Weights of a small GPT-style language model, trained from scratch on English Wikipedia: 0.812M parameters, learned and rotary positions.
Each number is 500 + 25 x the weight over its row's rms, rounded and kept within 0 to 999. Layers, rows and columns count from 0. Numbers have three digits each. The size before them is the row's rms in percent of the matrix's.

# layer 3 attention query, 128x64, rms 0.135, rows 8-27,40-59,72-91,104-123, columns 0-63
100:527462464530508489474511470507469486454488512476489496551468499469493465488515508531481468490515529529492486517565506491478508506495496458476468519476525550523516497468508458520498539491503483
102:469488520476482492470475520507490520455492472470462488518464481510514482506513519556534506482471499501507520504520525456462518532487478504485448512494494507480532458480502468528495531498527439
092:543443500498517491487508480465475518497481476505508538537493503518543485520511460472508432477520534482490473529521512527490444502507476516504478507472540471505484516540522492514521481520497479
107:489508532500474487461494512500487483451459503486487465471487496510500467499517492537514508525529510490502487463466502457491566497513475475484482516531556505506524469538530489503472563504500495
110:490509496488475491489490509507532489501536499495457506511520505493530463488476492497551498515514514473503494448514505473481537488500508455480467552505552554526516461501500518535459557504508484
118:500500517472487504495503500479487518495481524506528515490517519494535457513497526519519469458516553511497488538524506528487525531500438528470466524527547496496499519484557511523527536549496482
110:498475514518496497525528508496481537521512522451526506517495544500450499523494493450471498472531441518479500556478533476508484480522519532476480502484482500484485510505518508533508445524524469
106:512521526495504483498524520526479530459512478539524531504502484466492503532493492499523503506502532527464518519479546514475468534500442506503481496532446485495530476504491528512545499490524434
101:495524475509478496483506461530480493505494489457478466537487476475491503452544521509479521474552468489489497515523479486485534508539549468464536528498527521523501488483492495513445517485524479
099:483487497481503501475551514501484476490483505515484476476505511508485486509540460489490539521453493493512482488470515495551506518525549508534525525502494450485518558537488561518490473478509531
087:474530500481494511522488542523518543515486471510499472469483485489453538485468496511496542491510443486468524504492460465483461479503490529501502484537462521478513468515508445513490485524530478
103:512534516536481499522484527529476480509508461522492526531495494500538464526486483507460535533460531499443563479504533510488499471498491512519510508487460507469533486498517474498536491492516456
120:509460511537487500529451508516473514517480530492524527540512514490527455532505480490474541493517516534487520509518531534516487511467543519480519504467458486509487504466466526519504449494458506
103:488518505501474496476455499454506498521514483493495524460520490507491502484525532499488464545452488499541489460475480476480509491469465511520462493458500562460521525520552481484511499521507501
080:519504488512519464503453542506443512505479485507511541523535476500535473504496473474519501487440516495472497530518466503480509467489473466481471505465468492481476543479497505521522494521454477
122:492486513490531489441507478535505491475510502537508554471489496497492485529469503455529472506470533493472519511467549520474458490510469562523500499503477475517534471511519473491483477482499485
100:509475449479498514529548471544466493492476533474480481517502504511457513482514516454488436515484457526476538486531497515487500507498544542513469538485502519501523522504509505506512532503491508
114:509494480519494508531522486484516512512521505543500489514511527514457473474477493553489494488531515503495501462434573515471510470493461477498511510482539500499491538536468496530530473508528509
095:505489479495499499530529498536499489501500496504507535475514466473517510509497504486559448484465489549528511497536471529535460541500482507554490516517453519492486507517514461507524525498490553
114:499496562513489464503498523507480474472492509485464521493488474520532499472525511510460522497486505486491539504504516462516585528504500503533512524524486492515494482488482471522446521535451494
097:488473506508520434497496519497476546459489545509496506512486476461488487476479507498527493513497480520530473473508500476481493516468469486483513488513487546523536445509509479551498560512520525
104:464491494530500484496501495519497484467498514468474506508505507499487503484508457493481493489498490466471486500537546520531502521497466461543514529507514540546500528441468472545502513506537560
093:479517481473485481480509526496509485524524537495484516470503503506464445516512526521486490481512554490543523488454537515471485508447483507575522484502500507499484528482511469482504482485549507
098:501502490511521470467472471499471500438502505458461496515473494503489517486541474499505483493482484494521461471510478465493533488500539468506471565495491521538522515477481514512471550494507544
114:485505471514515468498512507516528522450488488465500506552510494513520461499510468556507474536477544491509491516528491508444529488513483462512480505479515536524506466502500469556516507535490523
117:494508524467512515480458548481486515444531534508528504507500478475483489499462514534480490544479501483531519510463483469483491506506502498544458486451471499517505466504477497502471490559516519
083:490540514539499477517552499474466504476509537520525503459482513480482540447471498472491519475511477517508481513474507463531463497490515462473507509500459543546522508492526490497517507508529536
108:498505495476493510502520515520498498533483471505527537497511517506529473556497530476474508515527540501495514505465483509424507491544484542508493503530485470458508530537505503501550490458516465
096:473495548513531510538522501476488506461486488503523502492453466516477517483523499534501494500513460477493472507509480391513519504495499458468488507497525502486517495527508521523502463494474495
095:480491531475491462535522537496532488510484516502502545504495446520474525551516536479515505469489520497471479569501501515535457513508483497507503485503444526500475506485463501477500474484519479
102:461498484447514489456491521541512510435490472519503520505518493448509472493482451514509498548488486485513496487503484527437506512503496502536468488501460509507501520524486515516525493526501546
114:486500501486482524468465478521478484512501478513530500472476514529481476530484476491481506487464519491472549528498520515467448514500482522512506469489488458418497522478504469493556478491514477
101:457509470508489529484496506484477524516504530520501500508530509479460495523458525503499531520520527521454538460486519503533479476466471487539501537487487515503524517523529515465559449520487488
095:480518516462494519489512458483542522532549511523534492494501505484484513465493506508490460537497501495509528532475516491518530511492515527520514488459485487464520569519488497441504465528523533
076:489515498494482484506510465529489464461517444525492536487488511530459521505479457490543496478480518498533523548503484515473458516482485506516520499479462520521447544491525509464467507519507491
127:521492520497512531482461497511454466556492515521535541476511513487510459544468533478498483481493526484460526498484532516522453492525506556518496491498499483480514464492504477499467476505527468
103:485521479530469514492540539525526550483533529501477496566480525506516495490501554498455447458527512515472470536506502465512507475485496487493486518500539482512469488495506523501501521522499496
133:453536484524513496497535515516509541479471520497523533523492524480464483498492502491485511499505489502458537484529527519453463481531476519538467502539475520507490516502484543518481459550518470
097:470463456502470484509505476497483462526529489500485479459513497505514486494523520505529487516518471470541534489498470523466469482494513484531472506493567537483492519535478499471562480499527505
118:472535493521489472509486504512531543493518524490501555513542471496485524450453477508516475531519532471473484500490515516521473487476493459545479517469510542527502529508482513520469535521486504
092:494506501536456456512496514501498519499504530496499492507449494502522519507539523521522560497567494484518469500486505496485490498451476484479512479492523516506471474503510524528442545513491450
084:477533514494475471493515502549478504511499544496476502516502472521484475492521469491511499480504480481485431468470493478532492519519556501530490505495495511537466483476478448513435482513509524
099:563463505515469490516491492530495509537491527508524508479503518496482455516502540489483566475528539520529524474462529509467484518485460514484476474541511510496542507512522486503537511507502486
080:513497505466481510489502460471500502489491499477461461537485457536495484496527446507485485542470475508482455449501486466520522514501536494493499491458489501514485508504523528467435521509471495
108:509516530491520448492511532457499508536485512453468451527472512515540518512495498508519469514527485498493495486521490468538468469547524504480496493504463501526507478545529507513454505538492471
102:496476511469519521479455495485474516513499497497492512530539478513516467467540475494459540506546488453492519531511470509497466530529518493512470507511442502457497504506468510497471491546539505
103:468510520493521497474563524487515512455476534502498497483511510502482529535507514479543538471478514492481490502502541446485488496457502518520482548483447518465496502531500532507484545508498485
095:477505487502454465493508528526466469532481530519541529496508554493501454533479505451492501498491515478469540475490532528506485529515504520502505525479446514485526517534517476499547502521503485
103:478523532537506473508513494517520480504509506475468465520483518540473530446543488497519536558472502502491481446506453500481489518478488453480527493520484512512520506544502541492489520512497479
092:482518508482499482470487544500503470457486472516467536498550474509547474519497474535489538563502493458506520484484540511461492525490499523540528517507496458471505515471499506519492494524514516
086:470547507490464492464494540491468528476545457544513540503549495551503501505474482525509527485510526456471496533475523469514498514503502523524492494479514498492514474507497489512493508520455457
117:464492522498508495523519472545506512525518543524511523485547522486465457516451545449517474485498495521472526527500494537526474463510464542484491482511488496508516503503506492479552481482520497
079:472469492501564473481500510501508474467487520532510536480530515495503474508477521456538474473452519527512512528456520519528504540517490513511512533525504509480481473474490451495522525537476511
109:492501490531510522517493471546511476482521514493502496546481527518487509492502430518488544503516508511519510518495485552503530511484491481485497483510564469519509531439523482513481457458516509
066:514471446494521510523492493513484495490555522497496475488477529473486508534509508482481491511498476552509483493489516517540498523511554496503479467473539507523517554476518491504448514452484543
125:507486511529537485493492470558488478543481517507528516493499501490482469561472481454509481496459530493452535494502538534486464467528483528482488491509475493495517511492535474516525471480523490
104:504514510540484504556537502494457492474502523487491507507516532508490549507530545523507497460536452525505493496509510473505481493503487494476496484494449529526527506482530464494461562470477508
098:466503503453506503498493508512484524524490526501488475499541508487517474492495520478492511507460513432497506499510463517447487495504449533556499486541491479508505526513496555461509490534544498
085:516495499487477503490498485445494453499536448536491486485507479537490473510539450502476432529458500490475486475505469490498466491501493473501523476495509505466483502510466540526513476468509514
080:497477541511509488523505505505528457451521462524507517490514525523478492530521517523495519483487494559491474487486530530496516565515478510475500453475476529482560523492522496523496511468486525
077:508488499530480525517531454469490512514525543477500453494491485522413528496535505507516512463538444506525461500511536498524525517491482514483496489511495478489487532469490507484477501519501480
110:493505491516482490549484508523514507520472491477486486501496510518482491543548510511501516502555495512495518504521474508445464548496487528547477485553497527484517509540519476456457470486496469
103:505512492526486495505533524502504475535547493454498530460510493521467491494534512506537524456533519464479467492493497522545478492502494502506466508492528474499456482513509518508432464483489455
094:466489494463502511504493479495514465469464532513514462503492474462479580508512520509503467522507435487538493494494487467468509472514520495473487486493515513481502510508528551512475497474529467
100:499510538511517506495524495517482512465523543504448507551474432501484550511523513473499492488485483527502525493556524492478508502496509482508511518512482526540471518454482465490483496458519521
091:496491519508542523484469494526490451509466552509536519464491509526528503536483498451461483504492486496521502501516475474521516498535477527467487506482479500496453486553523492509536456523495530
091:487509487531522488464511550482503511430472504509534567514502500470528482511495520522482472475528484489515463549501521525539508472520511488500498501492471470510495469480476501520557509503481507
113:496502469482502485431512525537509516501554480494490538489533492478488530521498484468531491516477524493480500538469528520486470509513539481486494490490504537505505494497505482497471478510535415
095:526495485482472500463519500504471519470498509517503467529524476469515535441505519507495432507521461518541479495512482463494543491527500443510513482489529525504481501507475475492527512483546488
110:483480468479475475489499520510493482559509467512485518517548485511507478537455509476503509497470516477454538510476467511455469518492495475517503484498511524441464522524474498506515486503555514
111:465505478482507509515517478551493477530479520432487480494499463498472495509510485494511534559523515465499533455491499523488485508564501516525487510526502526503510542520482490504476463499530530
102:520473511499474503463462467498513483502494508544495511489514529502489481477451520507502498487461542493455507481481499484459483472518454540503483499496524469464536515519537467517492503551497447
096:515515503483537492478469501550543504519458505527509492501521507508545500487501488461493492526440473499519497463484507519482499512445506513532495493561510530500486481512476471535458491475525467
097:479482520483534490499517501550444468513515524515515521484535473496466473488523454482502512510485479534481502463519506520497509509478497524537499488501432507536509520491466500518544446470491499
077:548465528521504488471499506514487498487504497571468504507453514517545499490484542508553458498492548510503526479523466532458513493484516458487522473485490520534470487511493495506505519519515493
150:492499502515496508484475495521451495506492527491563520453519501466476485540458498480504515480500503506463516516495563520521454499489477532499492492487448480491535496492531485517465469504480452
103:506530497554523479582499494502490515516486521488554458490536512492507482485522522521478462462483480469529478488499512464514529472489513490472491513475508476530513522524474466528519505529487486
090:493509529519495536541537510524527539497495476492494525482561494504501455510474485494514538487486516497464513471518525528448485535505474528498459529537502459513485473518522498523542516489476492
103:449506481479519487555489466497463477479512453496500508466502470461487466508475484514515506519488521442485483501482525511529469526506498498531514492463481446477452514534483489466511507485506519
098:534547489501516488509471470491474516456437492551497478528463497513507536479503503521501482524491526455525484499521478539501516488457487473501481487511508462505466511481501452487480515452482498
# layer 3 attention key, 32x64, rms 0.172, rows 8-27, columns 0-63
096:536498531492488517477539482517480506498505508478498494496528475510513494482554488533540510490515480505554427482512516495501516492512560505508473510465517508511502548505453493500535513475454520
098:521482513505488541491513446550459512462498523509507501520461470494463507458496520536502518527515510535524474503539523523495464496471492469457511454489461496491502522495483549502496508503470492
110:471556485518490549492512516535490520498492526562489513496494522465503493497468502486458511511533458516530505482497512510523482505486500486508517494486477480453454508497450513465465452481534502
093:553479530483487488507517530501521521529499505479453523507512525529511498476512515545512528532517470504544433484487507450483520512506504486513487529497529536519495476489467539515486549487496522
116:528507513481496554470513519493440546511479505532502488497520515490499471474527461477512541492491483528525461500531497448510506493459519485509486502480463455495497515498448531492531481508468514
105:501508534451503505468520481498517502501462469493519470474504522513497491552468444495511500512495499529466528509493491532513495529491484528511456531502530481518523490566497536518553506476466488
090:465503497502496506517505479541529498542517534545500530504508503511464502522494512470500444480487491482492547519441483556500515491503476502489460519519465499451497483526462500481504477488519458
102:500530509472484494477498486464485444499456487556503525487517527532487490518464480463486480512493475475473511518469519469518455495487517511510525491470426487488497457494500484509529500529499469
102:529466474480515487462475495461504488499488505514489512493488502531511485435495525543472487477525474517506486457545485485561543491487511508513533522484493541496509502503507476483442526498529523
110:455532503492513517499452505514519505533495448510465488477493495530506502501467462497489518538506559505438537507497538518490471488524442495472497487533514531489514489491529472500482500492515476
116:489529507469478505520448537499516490518501476506489557501506503532525457551473489523498559526481529519482508483473493517535487501474487533487546492506472470501494482549527479530495496490486473
106:477500479480487469531503491540499507509505475474473531509519531563455473525473514476500559485491504473496519512505538496530490485508494522521485518519447528505501500521505457485463459521526462
094:505530512476545461526457472493480461489519510542487533467532462468480514517524504530498509462503500456479519478493498510507497525521517494466510494534470505515464475526480491536460467521468475
093:559503487490466506479502524499481481471483504480433467481491519477493484508499502510537518522512535510554541487503501498485536491440463489481472502531545465513498475507515470499505536493480502
140:484468503496502509496483483484474492515478490531515509461481516498493453506426476494461477502472545507479522500456510535543449488509461549493494488498496493481489496521537499506463467501526472
100:522497533499516516455472458550510494493522465517488547505498478539478455535482454476495518508464545515461499474459529497509491479532505530525483494488486512502514502519517481529479476505468472
105:489503511496516538494539496536474481504479527556524545467513514485517482464477545457450498451508522509499533499464515489501500493503501478513495509499517491444499507455483523501513521480537467
101:501478468525493491496507512486534444497491507501490511489511520509519538513568483457466516485491500481474521500528518553443476499522526531516512506558492494498534511512506448502492505460519491
099:481506467456492510545518551464484532509528523486460500512498510505520488460534475482474528536508495491534482461549526484491538495494483486495489486471543476504484467497509538456520508497477480
096:486499558517493469472496508502535523485539500496487499498457492459500456468501493510502509484487462501481530464479496471516525544531493476475518444538484507490535462506448512515483499489530481